config = dict(
    d_model=128,
    n_head=2,
    d_mlp=512,
    norm='layernorm',
    bias='none',
    init_std_qkv=0.0617,
    optimizer='soap_variant',
    weight_decay=0.069,
    grad_clip=1.0,
    schedule='cos',
    final_lr_fraction=0.0,
    seq_len=256,
    train_tokens=227000000,
    steps=3464,
)
Each number is 128 + 24 x the weight over its row's rms, rounded and kept within 0 to 255. Layers, rows and columns count from 0. The size above them is the row's rms in percent of the matrix's.

# layer 5 MLP down (transposed), 512x128, rms 0.206, rows 451-477, columns 0-127
size [ 94  97  97 115  97  97  94  89  91  93  95  97  98  97 107  96 104  96  94  90  97 107 103 104 100  89 103]
[[115 126 146 106 162 141 145 132  92 117  83 146 112 147 162  86  85 119  92 122 139 121 165  88 121 123 119 154 126  99  88 154  87 109 160 179 120 151 149 156 139 111 108 114 107 169 141 121 119 126 124 131 116 108 125  95 129  69 166 100 118 113 133 115 124 141  96 170 129 121 118 119 114 115 133 136 107 136 106  51 131 132 100  97 140 113 124 106  98 121 175 117 118  78 158 136 153 105 157 118  88 134 137 132 187 125 114 128 154 149 133 118  94 147 171 142 132 128 109 124 143 148  98 138 129 140 117 116]
 [132 159 118 102 118 149 111 130 145 153 131  95 126 104  83 129  99 103 109 114 137 152 115 138 136 128 154  89 135  90 187 135 152 123 115 109 124  97 118 201 133 131 162 134 111 126 118 127 159 142 151 151 138 145 160 122 109 107 120 110 132 117  73 135  82 166 121 110 140 125 143  96  80 124 163 105 107 132 177 122 144 109 125 149 145 130 117 147 118 115  96 148 141 110 103 140 106  75 135 140 161 111 122 102 107 107 159 124 136 120 101 109 117 118  72 120 144 112  65 100 134 118 155 106  98  90 128 160]
 [120 121 132 101 131 116 148  98 163 133 100 131 118 122 125 111 111 147 116 117  70 164 121 133 117 107  79 111 142 110 157 115 155 132 164 130 170 121 101 119  96 142 134 163  97 120 127 141  85 147  70 180 138 100 123 190 144 148 143 161 134 154 101 118 122 102 113 136 153 134  99 107 162 105  67 113 153 148 152 108 117 105 144 163 128 103 122 122 125 118 112 111 114 133 133 157 135 155  97 133  88 127 126 130 171  99 136 141 137 133 173  80  99 122  75  98 122 133 159 133 142 138 146 158 115 120 110 111]
 [103 122  89 127 120 130 101 122 133 178 135 133 113 156 141 143 123 117  95 144 114  84 109 132  95 158 126  97 158 117 130 160 133  98 122 117 104 111 104  92 106 141 119  87 137 122  75 132  73 125 120 154 117 158 140 110 102 121 113 139 167 109 128  75  79 120 105  73 183 136 112 150 135 113 115 152 140 151 115 142 158 167 158  82 103 102 111 154 140 140 130 133 134 126 132 164 138 107 123 115 168 144 118 160 139 120 130 141 127 132 110 114 170 146 152 148 134 160 152 144 130 117 169 150 148 135 186 107]
 [138  98 125 139 128 123 123 168 153 162 116 159 144 104 145  93  92 110 134 108 115 163 116 145 108 103  81 195 108 153 155 106 166 108 130 133 133 126 146 158 134 123 120 160 105 144 122 173  96 127 112 133  92 116 117 132 146 111 150 118  96 124 198 101 106 105  88 113 127 102 147 101 159 151  96 134 141 135  90 170 120 143 141 139 102  91  89 120 117 157  67 144  95  85 123 103 133 125 146 118 108 132 151 146 135 128 107 131 119 116 119 133 118 144 128 152 101 117 120 149 127 134 121  74 156 105 127 166]
 [111  96 131 126 144  85 106 124  74 132 145 172 164 171 121 142 122 110  98 111 122 140 138 167 120 111 158 169 157 126 135 101 156 128 145 118  82 141 144 153 113 137 139 138 149 116 139 127 158 124 141  97  98 133 151 163 124 134 133 158 135 180 123 138 121 156 131 103 136 134 146 148 132 148 155 115 104 111 149 158 130 155 101  97 109 119 103 139  83 108 121 155  83 130 123 142 102  86 156 126 131 172 111 136 111 161 115  72  80 127 125 153 134 153 157 111 158 155 115 136  81 109 101 145 180 144  97 126]
 [105 139 146 143 101  99  93 156 128 186 160 127 159 133 122  83 136 118 113 134 101 141  96 108 138 129 127 138 141 129 125 134  88 124 166 110 135 104 101 151 140 140 116 147 145 102 122 138 118 106 108 136 118 138 148 117 175 168 121 164 144 110 112 140 123  96 116 117 121 141 125 139 148 104 162 134 114 106 150 120  98  95 109 156 135  87 166 167 165 128 125 129 198  96 109 160 147 114 124 113 136 155 107  68 140  92 118 124 112 134 117 121 154 159 115 117 143 196 103 171  84 118 115 115 173 122 138 139]
 [137 154 126 131 122 132 128 142 183 118 104 121 118 138 126 146 101 134 174 115 125 106 135 103  95 145 147 100  88 144 114 163 170 137  92 119  80 129 107 132 123 129 107 133  96 113 111  90 137 150  98 144 138 118 133 154 140 118  81 161  70  98 150 115 114 157 155 117 135  67 135 188 150 134 168 104  72 130 148 165 116 100 143 105 138 128 109 117 123 109  87 112 138 136 104 133 107  64 106 133 157 107 122 115 117  97 129 153 143  87 117 145 165 148 127 130 129 138 129 102 141 130 151  97 142 138 104 128]
 [137 102 132  97 103 118 173 166 131 137 103 140 115  72 114 118 144 164 102 136 115 150 170 106 168 131 133 157 149 131 126 156  75 154 182 124 102 135  97 120  89 160 123 164 149 161  95 140 115 134 148 121 131 126 109 129 127 103 131 117  89 126 121  79 122 147 155 119 132 127 140  89 146 100 150 142 174 137  88 150 125 155 115 108 125 138 111 101 158 102 120 155 160 140 122 136  68 157 101 109 137 159  97 138 112 115 159 160 173  81 113 139 130 122 107 136 109 143  82 139 122 153 121 111 121 125 136 127]
 [ 91 154 136 126 135 134 104 113 164  99 174 136 108 179 135 142 103 124 121 125  91 123 161 133 189 146 100 110 110 168  98 128 126  96 149 108 124 144 129 103 135 147 138 109  79 150 132 131 168 140 125 110 133 133 158  95 148 110 127 118 132 148  98 100 140 110 151 128  86 104 113 121 171 124 143 116  97 149 103 148 137 100 161 154 128 149  98 101 133 110 128 111 143 140  98 141 109 146 180 108 152 150 125 102 109 100 167 147 120 120 126 123 158 183 147 108 137 138 128 187 165 139  83 109  98 158 150 147]
 [144 104 102 127 135  69 130 129 108 115 114 103 126 111 135 110 124 146 130 136 140 154 126 114  78 103 132 120  98 106 152 147 155 141 165 127 111 154  93  78 120 165 142 148 167 123 140 117 144 131 156  99 132 164 137  99  99 156 144 144 148 114 124 134  89 113 117 112 139 122 170 124 148 163  89  81 140 180 149 132 165 117  83 128  99 100 114 105  89  90 138 141  79 113 112 174 123 130 121  87  90  82 125 121 160 133 134 116 101 106 116 127 120 146 147 126 125 113 125 109 133 152  91 111 176 119 156 151]
 [ 93  97 151 139 109 155 124 109 188 121  84 141 158 157 106 104 134 120 137 138  77 157  98 104 150 114  96 133 141 108 107  97 156 149 131 128  95 123 137 146 139 147 193 106 151 138 110 113 144 114 122 154 162 106 135 159 132 106  99 125  95 164 146 153 187  98 116 160 120 110 107 143 114 103 153 151 148 119 129 108 132 162  97 130 153 134 153 115 147 126 106 142 116 168 122  98 138 119 139 134 143 135 109 140 141 144 125 118 160 174 110  96 167 158 119 110 115 136  72 179 129 130 161  95 117 141 116 126]
 [120 141 140 170 131  87 171 124 110 151  87 133 157 132 158 137  92 119 160 112 188 119 119  89 129 122 104 133 128 110 147 123  75  83 113 141 123 116 135 130 125 108 112 123 124  99 138 153 127 122 143 148 102 115  96 150 146 166 137 112 130 112 132 156  83 124 111 158  96 146 136 130 165 165 155 111 190 107 145 116 151 142  98 135 136 119 117 115 106 181 138 170 109  70  93 108 136  84 137 165 122 138 112 108  92 117 129 100 133 123 102 112 175 143 129 136 123 107 142 126 111 149 130 128 139 124 135  73]
 [139 136 158 160 152 129 152 137 129 122 163 102 121  75 130 154 159 116 130 117 138 121 152 101 182 139 133  71 130 139 116 129 125 112 114 132 172 147 130 117 132 172 153 114 127 131 143 159 155 100  97 142 113 155 115 131 133 127 169 145 111 139 167 175 117 161 166 143 163 134 121  80 121 104 114  99 102  92  89 137 172 145 153 101 171 147 134 152  99 118 112  95 105 113 148 147 136 118 115 125 140 175 114 133 112  83 142 146 129 133 155 144  74 102 105 135 129 117  88 124 131 141 186 118 111 110 126 145]
 [135 116 140 134 134 126  94 145 165  87 105 166 127  95 125 128 118 115 104 115 112 126 133 162  99  90 100  86 143 167 106 162 145 146 106 133 109 110 139 133 113 132 137 127 167 142  95 156  86  82 168 131 137 124  79 135 155 148 132 133 121 158  91 118 166 103 138 111 130  90  99 148 132 129 187 122  94 106 125 166 132 113 108 142  99 149 146 112  97  91 125 136 164 139 153  94 145  96 125 120 131 135 121 171 124 166 135 157 114 185 146 149 139 112 135 191 108 158 125 151 136 123 133 150 136 137 121 106]
 [110 105 129 136 147 106 100 139 140 150 126 134 126 150 110 135 110  99 128 157 147 126 139  78 146 111 143  86 154 134 155 129 131  84  93  87 126 136 156 124 118 107 134 153 152  94 133 147 163 142 152  91  87 115 131 108 177 161 168 142 122 118  85 109 143 166 109  86 138  85 145 186 134 107 152  76 125 105 143 139 125 138 133  95 170 113 120 126 109 115 118 157 116 118  65  99 161 105 148  92  95 144 149 110 141 118 157 134 136 143 133 167 157 119 125 115 131 101 143 138 165 144 133 162 116 113 149 118]
 [107 127 121 125 148 121 136 123 151 109 102 125 138 105 115 120  93 126 130 114 133 150 191 112 144 102 103 132 110 117  99 120 173 165 123 137 160  90 131 152 131 119 152 149 157 137 118 107 157 151 134 152 126 103 148  81 100 135 153 152 106  81  94 109  89 143 156 118 124 132 125 156 137 137  92 142 144 124 166 129  90  88 119 101  90 108  76 106 151 141 121  89 139 170 121 111 145 103 145 155  89 121 148 131 101 130 146 162 138  83 124 145 113 115 107 136 169 175  88 167  99 123 147 149  86 122 120 155]
 [143 148  88 152 107 145 128  85 105 174 123 127 158 117 120 138 147 138 111 158 184 126 164 128 143 138 124 111  86 141 112 137 116  95 120 149 169 141 147  77 110 116 147 131 141 149 140 152 148 114 117  98 155 107 133 161  94 163  87 161 101 121 123 160 101 100  88 149 122 153 167 132  77 105  86 110 153 109 143 140 103 130 133 139 102 122 116 182 139 139 150 102 123 100 137 112 125 109 146 172  94 165 104 128 125 123 171 163 158 127 114 100 144 161 135 120 166 131 116 131 125 134  96  92 135 127 116 147]
 [142 167 159 125 125 142 171 145 160 105 120 121 135 112  97 135  89 146 129 146 117  91 169 119 110 154 129 106 129 120 102  98 144  89 120 149  96 141 128 122 152 147 128 104 134 127 133 154 171 161 112 147 122  98  95  97 130 128 169 138 144 128 143 128 151 174 120 109 160 143 168 163 160 137 142  77 125 130 129 107 110 115 118  79 145 139 127 140 161  78 111  96 160 154 155 109  64  73  92 128 138 160 149 109 128 122 122 108 141 122 122 122 177 143 141  82 112 115 126 138 125 111  89 155 113 136 118 108]
 [157 134 161 149 138 110 113 109  88 141 137  98 109 121 133 110 129 143 115 118 146 150 112 110 117 127 120 152 102 129 147 163 122 111 148 121 105 118 137 151 149 100 131 140 142 142 160 110 131 139 145 169 127 116 137 116 152 153 186 130 110  89 179 175 151  93 163  93  94 134 113 131  98 174 124  96 108 171 147 125 166 191 145 139 155 136 101 132 135 145 107 153  87 109 139 105 169 116 106 149 138 126 128  93 137 125 134 104 164 124 173 179 138 149 135 109 133 117 122 102 140 126 172  67 133 152 109 134]
 [109 134 119 128 113 135 177 146 143 126 131 116 125 138 126  96 141 109 144 147 109 111 152 133 127 138 156 165  99 175 156 102 140 138 129 163 133  97 126 107 169 129 124 103  75 160 122 142  80 158 135 138 124 125 119 112 120 122 113 172 130 159 110 112 134 160 106  85 154  97  89  58 126 144 142 102 170 129 136 104 143  99 136 130 184 126 131 124 137 129 161 131 130 126 110 103  84 141 149 147 162 125 144 165  80 142 181 125 132 115 142 125 134 142 133 151 166 147 178 125  76  97 112 150 125 126 109 119]
 [111 139 141 127 127 159 121 109 135 100 103 169  88 107 131 120 119 129  93 107 116  43 107 112 119  97 145 108 126 147 147 127 121 152 132 133 127 148 122  82 147 115 101 100 157 134 119 117 127  83  96 147 132 131 123 122 117 138 110 100 128 135 147 125 154 184 137 145 153 123 161 114 183 108 164 101 115 146 135 136 142 187 165 111 116 147 162 177 127 118  97 163 105 155 122 160 126 117 125 121  98 118  96 133 141 165 157 125 161 142 157 142 141 161 151 117 109 103 161 168 105 124  86 110 143 134 134  99]
 [115 118 105 172 166 158 125 139 101 149 140 106 118 143 114 130 118 148 140  91 116 139 127 114 120 160 141 104 145 116 116 171 124 161 129  94 114 110 135 108 132 116 119 109 118 157 121  87 144 124 125 150 135 127 178 125 138 120 120 155 104 124 169 169 102 112 152 160 116 127 111 168  91 128 148 153 143 174  81 188 146 163 103 101 148 164  88 114 108 142  84 104 146 133 148 140 138 143 124 201 126  99 101 154 126 129 153 133 111 117 105 140 137  93 141 108 148 107  99 135 146 106 131 107 168 136  77 148]
 [ 88 141 137 149 144 115 147 155 125 143 128 152 164 138  97 127 130 150 130 105 109 159 124 162 146 137 117 127 152 148 109 133 147 121 142 130 104 142 133 171  99 115 179 129 156 151 122 111 124 157 154 162 135 138 137 136 151 161 157 148 146 148 149  85 167 114 156 130 108 152 110 108 199 143 151 130 118 148 119 152 107 104 140 148 146 132 164 153 137  73 156 131 104 168 159 105 123 144 105 144 149 125  97 160 133 132 153 128 146 130 124 186 138 140 146 146 133 146 164 113 134 168 133 195 190 150 122 132]
 [151 151 110 128  93 136 125 157 152 121 102 105 126 113  91  91 164 129 158 112 118 159 129 101 171 124 110 125 112 143 108 110 142 124 121 132 116 127 108 153 138  89 135 142 106 124 166 133 173 126 113  94 124 120 115 121  96 126 153  92 121  94 145 130 136 118 125 155 110 122 141  81 140 152 105 114 160 118 124 163  55 160 140 176  91 116 133 120 112  91 126 144 108 134 163 108 128 147 143 154  84  89 139 127 110 161 145 124 193 155 136 140 133 148 183 123  98 133 111 151 111 157 154 114 113 183 143 126]
 [115 146 138 156 104  89 141 146 139 148 120 115 139 104 153  90 115 137 104 151 137 151 141  85  95 133 138 121 166 129 124 147 157 183 107  81 128 131 115 131 143 128 115 174 171 122 153 126 120  81 102 137 158 110 177 148 166 125 181 134 106 137  92 121 116 108 116 125 141 124 142 132 132 123 154 153  90 117 149 141  94  88 112 142 167 143  91 143 139 127  93 143  84  94  98 119 129 102 155 123 136 118  91  85 182 102 149 110 128 148 172 136 137 137 155 149 132 124 105 149 141 118 108 114 127 173 120 149]
 [109 155 124 174 115  92 155 142 107 117 138 145 150 160  94 159 108 108 143 105 129 133 144 106 131 147 101 112 162 134  97  93 137 140 124 139 119 130 113 144 117 129  72 131  70 118 162 106 111 131 108 157 141  95 139 144 107 148 122 134 120 138 139 144 135 131 136 122 116 136  83 145 154 105 109 161 130 166 124  93 101 121  95  80 139 176 152 160 127 111  96 106 102 117 109 127 145  99 163 165 149 121 173 139 155 130 119 164 118 153 152 135 165 128 143 122 168  95 115 118  82 136 120 125  74 153  90 171]]
# layer 5 MLP up, 512x128, rms 0.202, rows 452-478, columns 0-127
size [106  89 111 101  95  91  94 101  91  98 102  99 102 106  93 107  96  96 101  90 101  94 112  98  85 103  95]
[[ 99 131 115 147 147 130 127 116  69 129 113 136 128 109 166 165 150 129 147 142 124 151 117  77 135 101 131  90 115 111 193 113  90 111 106 178 119 138  99 128 104 114 121 121 140 128 155 117 146 120 110 148 127 144 152 146 109 131 159 113  96 100 117 123 148 135 123 135 114 115 112 151 113 183 127 137 106 147 125 128 139 116 113 140 162 135 166 115 126 161 135 162  92  97 107 163 148 114 173 131 183 140 148  83 138 118 123 133 147 105 132  72 150 166 182 103 125 101 157 119 129 188 126 116 131 121 108 154]
 [111 139 126  91 173 107 170 131 116 126 139 108 131 102  89 126 119 128 178 131 130 134 130 104 115 121  99 122 128 188  93 100 128 130 121 125 127 137 103 105 127 170 136 131 142 140 119 129 103 140  89 161 132 122 163 173 136 167 122 132 112 149 176 152 162 106 111 120 130  67 153 123 118 173 118 126 156 150 148 131 167 120 127 155  89 137 150 119 127 135 142  92 126 115 147 158  90 111 145 132 122  99  82 123 150  91 144 127 153 176 148 114 117 140 111 132 116  66 137 139 134 179 152 134 127 134 173  99]
 [118  90 119 116  95 126  98 133 138 176 115  85 137 129 158 146 138 131 103 187 108 126 116 162  70 146 147  66 117 126 143 184 132 126 137 105 107 134 119 140 104 149 124 122 171 145 128 130  99 143 129 162 149 176 149 145 129 106 103 119 115 147 110  93 108 127 117 109 143 131 130 140 133 140 150 135 161 124 145 154 161 166 159 123 121 122 141 138 101  96 111 121 135 123 160 111 152 110 100 102 137 162 118 138 175 182 127 129 148  83 105 130 143 180 113 124  86 116 125 101 138 124 162  97 122 130 117  85]
 [103 142 130 114 108 135 138  68  99 101 178 114  75 163 102 112 148 176  97 153 153 110 122 130 125 156 169  73 142 125 113 108 128 153 154 124 105 145 131 106  93 131 163 114 104 128 144  80 133 117 147 128 139 150 122  81 105 173 149 112 141 157  88 157 135 129 146 133 120 137  90 136 110 114 191 103 134  98 171 133 125 144 129 106 175 163 148 111 111  89 164 136 156 135 131 129 131 136 121 125 109 110 128 142  78 174 119 112 138 131 160 123 112 102 105 132 116 139 125 129 120 122 129 155 102 123 139 139]
 [176  87 139 139 152 140 127 159  94 127 120 155  97 133 137 128 112 115 112 131 133 108 148 107 133 117  81 119 150 123 131 137 153  98  85  71 164 128 117 125 117 102 108 142  89  94 123 117  93 152 117 105 109 137 175 124  93  95  98 137 110  98 121 141 169 146 100 145 158 139 127  98 121 126 156 165 112 130 140 157 136 175 140 129 145 120 187 120 126 138  97 111 125 153 149 149 152 149 145 143 109 145  89 103 112 135 141  91 115 152 116 111 143 143 155 147 131 125 107  82  79  96 178  97 113 113  93 120]
 [122 151 152 157 175 146  95 112 100 145 105 119  71 100 147 159 141  97  94  98 131  95 121  92 154 173 124 140  95 185  87 160 143 118 170 145 104 151 138 140 169 124 150 126 157 151 145 134 144 142 121 153  79 154 127 134 105 115 174 118 122 150 109 127 138 116 100 142 118 130 135 130 132 115  97 152 121 140 121 111 106 139 142 142 123 149 158 137 115  98 111 115 167 118 124 147 168 125 141 129 130 105 104 117 138 136 106 137 135 154 154 127 151  89 145  90 173  75 104 153 147 113  80 110 137 149 136  95]
 [ 91 101 148 148 146 118 118 173  74 125 127 109 113 109 123 105 163 116 122 124 131 120 102 147 139 114 112 134 152 160 173 111 128 147 146 121 168 163 162  89 153 112 162 126 140 147 164 122 128  91 129  71 141 117 103  49 128 135 107 107 140 179 100 144 165 119 145 168 154 133 159 114 103 155 121 118 138  89 132 143 109 107 116 152 115 133 114 137 108 104 121 141 159 125 127 157 116 165 141 152 103 130 158 139 128 129 128 107 130 158 119 115  79  95 106 116 127 130  96 127 115 153 152 163 158 122 162  93]
 [127 133 148 128 167 114 127  99 137 105 139 110 148 170 149 112 136 122 142 127 102  84 164  87 151 127  92 151 100  62 132 136 166 135 111 161 165 147 126 148 175 104 103 100 144 107 174 107 121  92  84 148 150 130 117 115 130 174 161 110 148  99 127 144 139 136 100 151 140 102 107 148 110 189 139 121 126 101 142 120 136 140 106 160 119 112 137 144 127 150  77 159 105 107 170 127 129 128 150 115 168  93 143 120 149 125 125 117 129 177 128 128  92 147 119 122 129 118 136 140  93 104  98 159 146 118 109 107]
 [157 109 187 140 133  98 171 116 138 155  96  87 136 127 157 183 103 162  97 119 151 144 100 127 118 166 103 106 141 102 142 135 131 171 120 123 158 111  86 144 119 115 140 161 159 106 143 133 146 141 116 141 141 142  99 140 104  93 111 124 135 109 110 119 138 135 113 166 151 159 105 172 100 111 149 135 149 136 146 123 137 132  87 120 151 138 152 136 133 151  90 164 142 130 169 127 127 152 106 145 119 107 136 147 126 165 151 107 137 144 145 106  61  67 134 161 114 105 126 101 118 110 155 145 112  97  94 123]
 [144 137 139 144  70 165  89 136 102 134 146 156 136 155 150 133 105 122 142 141  84 102 132  66 141 128  96 133 152 144 135  77 123 129 127 148 154  78 132 123 129  94 104  74 115 133 120 162 135 136 118 117 178  90 161 117 139 127 131  98 140 115 101 119 143 148 102 146 108 118 121 142 141 101 163 193 101 113 109 120  89 103 161  69 154 132 181 128 134 135 109 130 137 131 140 127 114 118 134 161 151 127 155 130 133 114  89 166 152 152 122 144 108 136 123 117 115 109 109 151 111 143 172 115 121 108 112 109]
 [129 169 135 119 126 100 100 122  93  99 120 111 142 109 117 111  98 104 127  93 139  94 158 132 127 189  71 109 119 181 116 127 129 155 116 136 133 109 177 113 116 133 183 103  83 120  93 133 103 120 130 135 125 146 120 168 134 130 166 159 102 135 140 102 134 127 116 149 103 145 151 140  46 102 130 136 163  99 128 115 105 102 150 107 111 122 135 122 142 119 139 104 122 114  95 163 130 110 126  99 154 130 137 158 141 108 155 132 148 149 117  92 174 166 147 137 130 107 120 102 121 131 143  89 174 115 114 126]
 [107 103 130 121 131 121 122 144 198 107 137 125 127 124  95 130 149 109 116 157 148 103 109  92 136 113 117 164 120 131 117 120 113 132  87 113 133 150 127 133 156 139 154 132 127 109 184 101  84 147 139 103  93 155 100 105 158 158 146 108 152 124  68  97  84 101 133 112 102 120  75 141 135  91 102 114 145 144 148 110 112 115 165 126 115 156 162 139 131 122 147 123 139 137 125 149 135 155 126 153 121 105 107 124 138 147 125 148 148 136  57 143  79 131 111 128 146 165 155 130 138 132 148  77  78 161 136 100]
 [103 167 105 113 137 164 105 118 145 122 156 151 119 145 103  83 119 140  79 145 138 142 163 155  90 129  96 157 115 141 176 136 113 157 155 112 122 137 117 128 110  72 116 103 100 132 118  97 115 139 164 142 121 104 134 109 137 145 118 116 157 123  84  84  96 111 102 149 142 114 121 152 121 166 176 137 175 165 158  84 127  98  72 143 120  86 121 136 150 117 119 164 158 128 151  88 135  97  96  96 160 112 116 111 123 147 116 132 138 122 132 122 166 161 136 133 133 111 119 147 105 136 102 104 124 140 115 112]
 [146 141 180 140 127  91 104 171 134 156 106 164 121  95 110 151 125 139  94 126 126 128 135 124  97  93 124 112 111 138 148 145 149 131 140 113  92  80 108 120 109  85 108 101 109 122  96 143 121 150 182 126 139 137 123 172 135 102 150 126 188 138 110 152 124 136 123 147 147  80 110 127  82 155 104 176 144 151 140  86 125 143  94 129 123 101 155 132 130 126 114 121  77 116 168 122 154 163 108 151 144 160 101 132 130 133 137 153 122 152 152 154 159 101 113 137 141 113 109 140 137 114  95 120 144 138 175  85]
 [157 150 137  97 142 144 123 165 143 134 107 102 127 138 143 174 117 128 112 152 133 126 118 117  91 156  97 127 158  90 173  78 117 141 141 152 130 135 101 101 128 128 156 112 138 139  86 110 163 150 119 121 133 149  95  76 144 133 124 164 162 148 123 127 130 100 114 174 165 112 129 153 142 115 122 119 146 127 140 107 123 147 120 117 114 143 166 103 119  79 134 107 123 144 104 130 111 105 123  88 105 150 157  66 175  84 129 132  81 172 111 100 129 124 116 169 145 144 102 144  89 167 128 138 105 159 125 105]
 [142 168 173 154 105 182 140 147  98 119 116 126  93 155 166 127 149 114 104 131 145  90 140 132  89 117 105 108 120 155  87 133 105 156 134 137 164 135 157 119 111 139 129 114  98 150 135  91 145 100 131 133 157 110 140 164 148 107 108 104 165 149 165 122 116 142  79 101 161 122 103 136 113 121 141 124 100 115 173 138 155 168 128 144 165  77 174 127 134 108 175 136 144 140 103 118 100 136 149 137 112 162  99 136 124 146 137 142 168  83 102 141 130 138 131 105 140 131  92 154 141 117 121 110 142  94 130  86]
 [139 124 138  86 172 110 129 136 117 112 141 144 140 117 147 170 122  93 137 163 174 126 126  94 115 138 147 107 140 143 114 118 126 107 133 115 108 158 125 113 155 114 134  60 125 140 138 103 131 151 126 126  86 130 155 142 166 126 164  85 111 140 105  95 148 101 115 143 132 133 182  88 106 192 121  83 152 123 118 138 123 100 116  95 127 135 139 120 127 113 101 141 128 122 164 139 116 130  96 131 105 156 112 105 148  94  91 114  91  89 132 128 158 101 177 149 110 108 102 131 141  75 150  92 153 128 158 115]
 [143 115 115 120 123  75 131 117 108 143 183 145 115 114 173 171 150 132 109 147 151 118 100 129 114 137 123 143 138 119 135  89 173 157 190 102 132 154 132 118 116 167 160 140 113 166 143 113 155 133 158 114  83 129 167 132  91 155  83 140 130 118 135 119 114  89  98 134  81  86 122 137 131 122 135 152 124 102 125 143 154 112  94 129 123 111  62 155 111 150 126 117  94  85 109 129 129 149 116 128 101 118 102 134 100 157 125 161 141 131 151 125 116  90 134 142 125 104 100 126 131 160 149 124 128  90 168 153]
 [122 170 150 124  64 144 122 125 113  84 119 134 159 105 129 137 127 130 122 180 116 130 146 125  91 171 124 177  92 148 133 117 167 133 147 136 186 144 112 116 111 113 151 143 113 106 121 109 127  64  95 129 113  74 144 125 151  94 102 118 165 206 121 120 123 139 134 131 123 105 141 153 130 108 113 127 132 119 129 125 120 147 139  94 119 103 111 160 117 125 145 146 136 160 166 126 128 128  71 114 125 133 159 158  99 128 147 174 129 147 114 137 172 155 110 137 137 146 125 122 102 112 123 143 145  94 111 108]
 [100 136 155 116 170 103  90  77 140 149 138  86  96 147 116 133 131 139 122 164 123  73 107  95 127 150 128 163 150 136 131 124 160 142 141 104  93 130 133 163 113 108 125  78 123 149 143 109 152 154 112 149 109 144 104  74 145 146 126 146 154  90 145 168 124  85 121 114 142 133 120 161 114 126  81 118 121 133  95 105 134 132 101 140 163 105 146 145 156 142  85 133 163 128 141 139 143 145  78 111 121 142 139 131 133 116 139 122 115 105 131  98 139 103 107 133 135 128 161 143 190 171 118 147 169 109 153  89]
 [155 100 150 161 115 140 134 120 134 133 131 145 143 116  97 150 156  97 151 125 132  89 119  99 145 164 130 124 155 138 105  92 140 138 108 131 137 118  66  88 131  87 125 120 138 137 111 128 145 128  75 109 145 110 100 167 124 129 158 133 150 105 122  74 141 136 143 143 146 127 135 128 134 140 138 132 160 148 139 125 170 127 116 129 111 152  87 143 132 129  94 136 162 130 128 150 120 172 161  88 116 134  93  83 130 179 159 105 153 144 100  84 169 145 107 113  87 143 135 128 137 133 112  58 171  89 131 131]
 [110  98 135 130 111 140 143 125 169 123 132 146  95  70 163 158 103 134 169 113 183 119 160  78 157 133 139 111 159 140  93 129  95 116 127  98 142 116  97 153 129 141 124 174 143 129 166  97 119 102 120 101 125 123 106 122  83 132  88 142 132 171 145 137 180 120 144 116 145  97 106 122 126 170  87 117  85 156 132 152 161 124 147 126 152 127 149 124 132 142 160 130 121 153 121 110 144 167 133 154 166 134 107 135 150  92 149 135 148 164 141 119  97 107 118 142 116  91 126 136 156 151 115 107 132  94  90 125]
 [171 109 128 111 133 150 128  72 119 150 121  93 109 149  93 140 182 101 118 193 131 100 102 145 144 139 133 133 138 166 135 124  92 152 135 160 133 139 128 126 156 139  95 167  89 131 164 167 149  78 124 122 119  97 121 110 104 111 137 132 122 101 117 157 145 172 124 153 113 135 131 162 147 134 136 129 128 122 144 122 164 161 145 108 130 135  84 108 165 170 102 115 171 142 120 162 108 125 129 130 129 122 164 115 144 126  93 170 129 112 136  89 142 133 171 107 150 104  95 130  96  91 139 109  92 124 122 121]
 [105 144 129 120  97 127 136 120 156 141 123 110 117 104 127 128 133 125 121 106 172 133 152 109 123 165 110 124 163 145 147 116 160 129 131 121 161 162 138 135 112 151 101 131 137 109 143  98 118 125  99 114 145 170 112 173 133  87 132 102 157 127 144  85 145 103 134 110 187 122 176 113 112 107 129 181 128 180 151 109 119 119 125 152 128 120 112 144 142  99  93 141 136 147  86 103 138 127 114  88 166 106 157 104 135 130 116 130 132 128 112 122  96 104  87 160 101 132 155  75 114  60  91 165 162 144 130  99]
 [114 155 141 166  92 135 123 109  88 140 123 148 106 115 118 111 147 100 133 149 123 152  94  98 120 132 106 128  97 134 152 100 108 149 129 194 149 156 102  93 139 176 155 119 125 146 158 114 125 158 161 114 165 123 141 125 107 128 127 114 120 146 124  99 145 138 129 123  64  96 116  87 114 104 127 173 138 138 113 131 111 108 127 107 143  90 135 130 109 105 144  67 129 140 119 131 174  58  97  96 156 131 172 161 117 155 162 108 135 157 151 122 119 123 106 141 128 137 155 141 163 121  94 142 111 148 128 135]
 [126 107 167 126 121 136 105 152  91 112 120 140 109 111 166  92  99 136  95 168 127  93 143 113 150 108 121 109 107 153 138 158 109 110 134 156 168 121 119 126 188 122 132 140 134 110 129 163 117 121 134 126 142 100 171 126 128 103 129 145 147 115  77 109 140 123 142 195 106 139 123 138 145 152 132 120 120 152 151 120 135 144 170 154 136  79 101 148 132 109 138 162 108 130 135  82 119 168 150  48 117 156 105 101 148 158 136  98 120 127 140 153  98 163 120 100 108 134 123 167 152 138 147 129 132 113 128  80]
 [114 120 117 114 130 127 130  79 160 105 114 158 117 177 138 129 150 195  99 179 123 137 119  98  98 146 132 116  90 135 159 139 123 136 179 129 120 176 146 115 114 120 113 164 144 133 154 181 142 135 103 119 126 154 179 111 106  98 140 119  92 158 103 113 126 131 119 125 126  57 141 126 134 133 129 120 145 153 126 129  90 137 125 107 151 158 150  98 125 140 123 102 124 153 145  91 144 175  89 113 135 129 104 120 110 106 126 146 137 158 103 101 100 137 156 132  94 113 163 143 128 110  70 141 125 141 142 129]]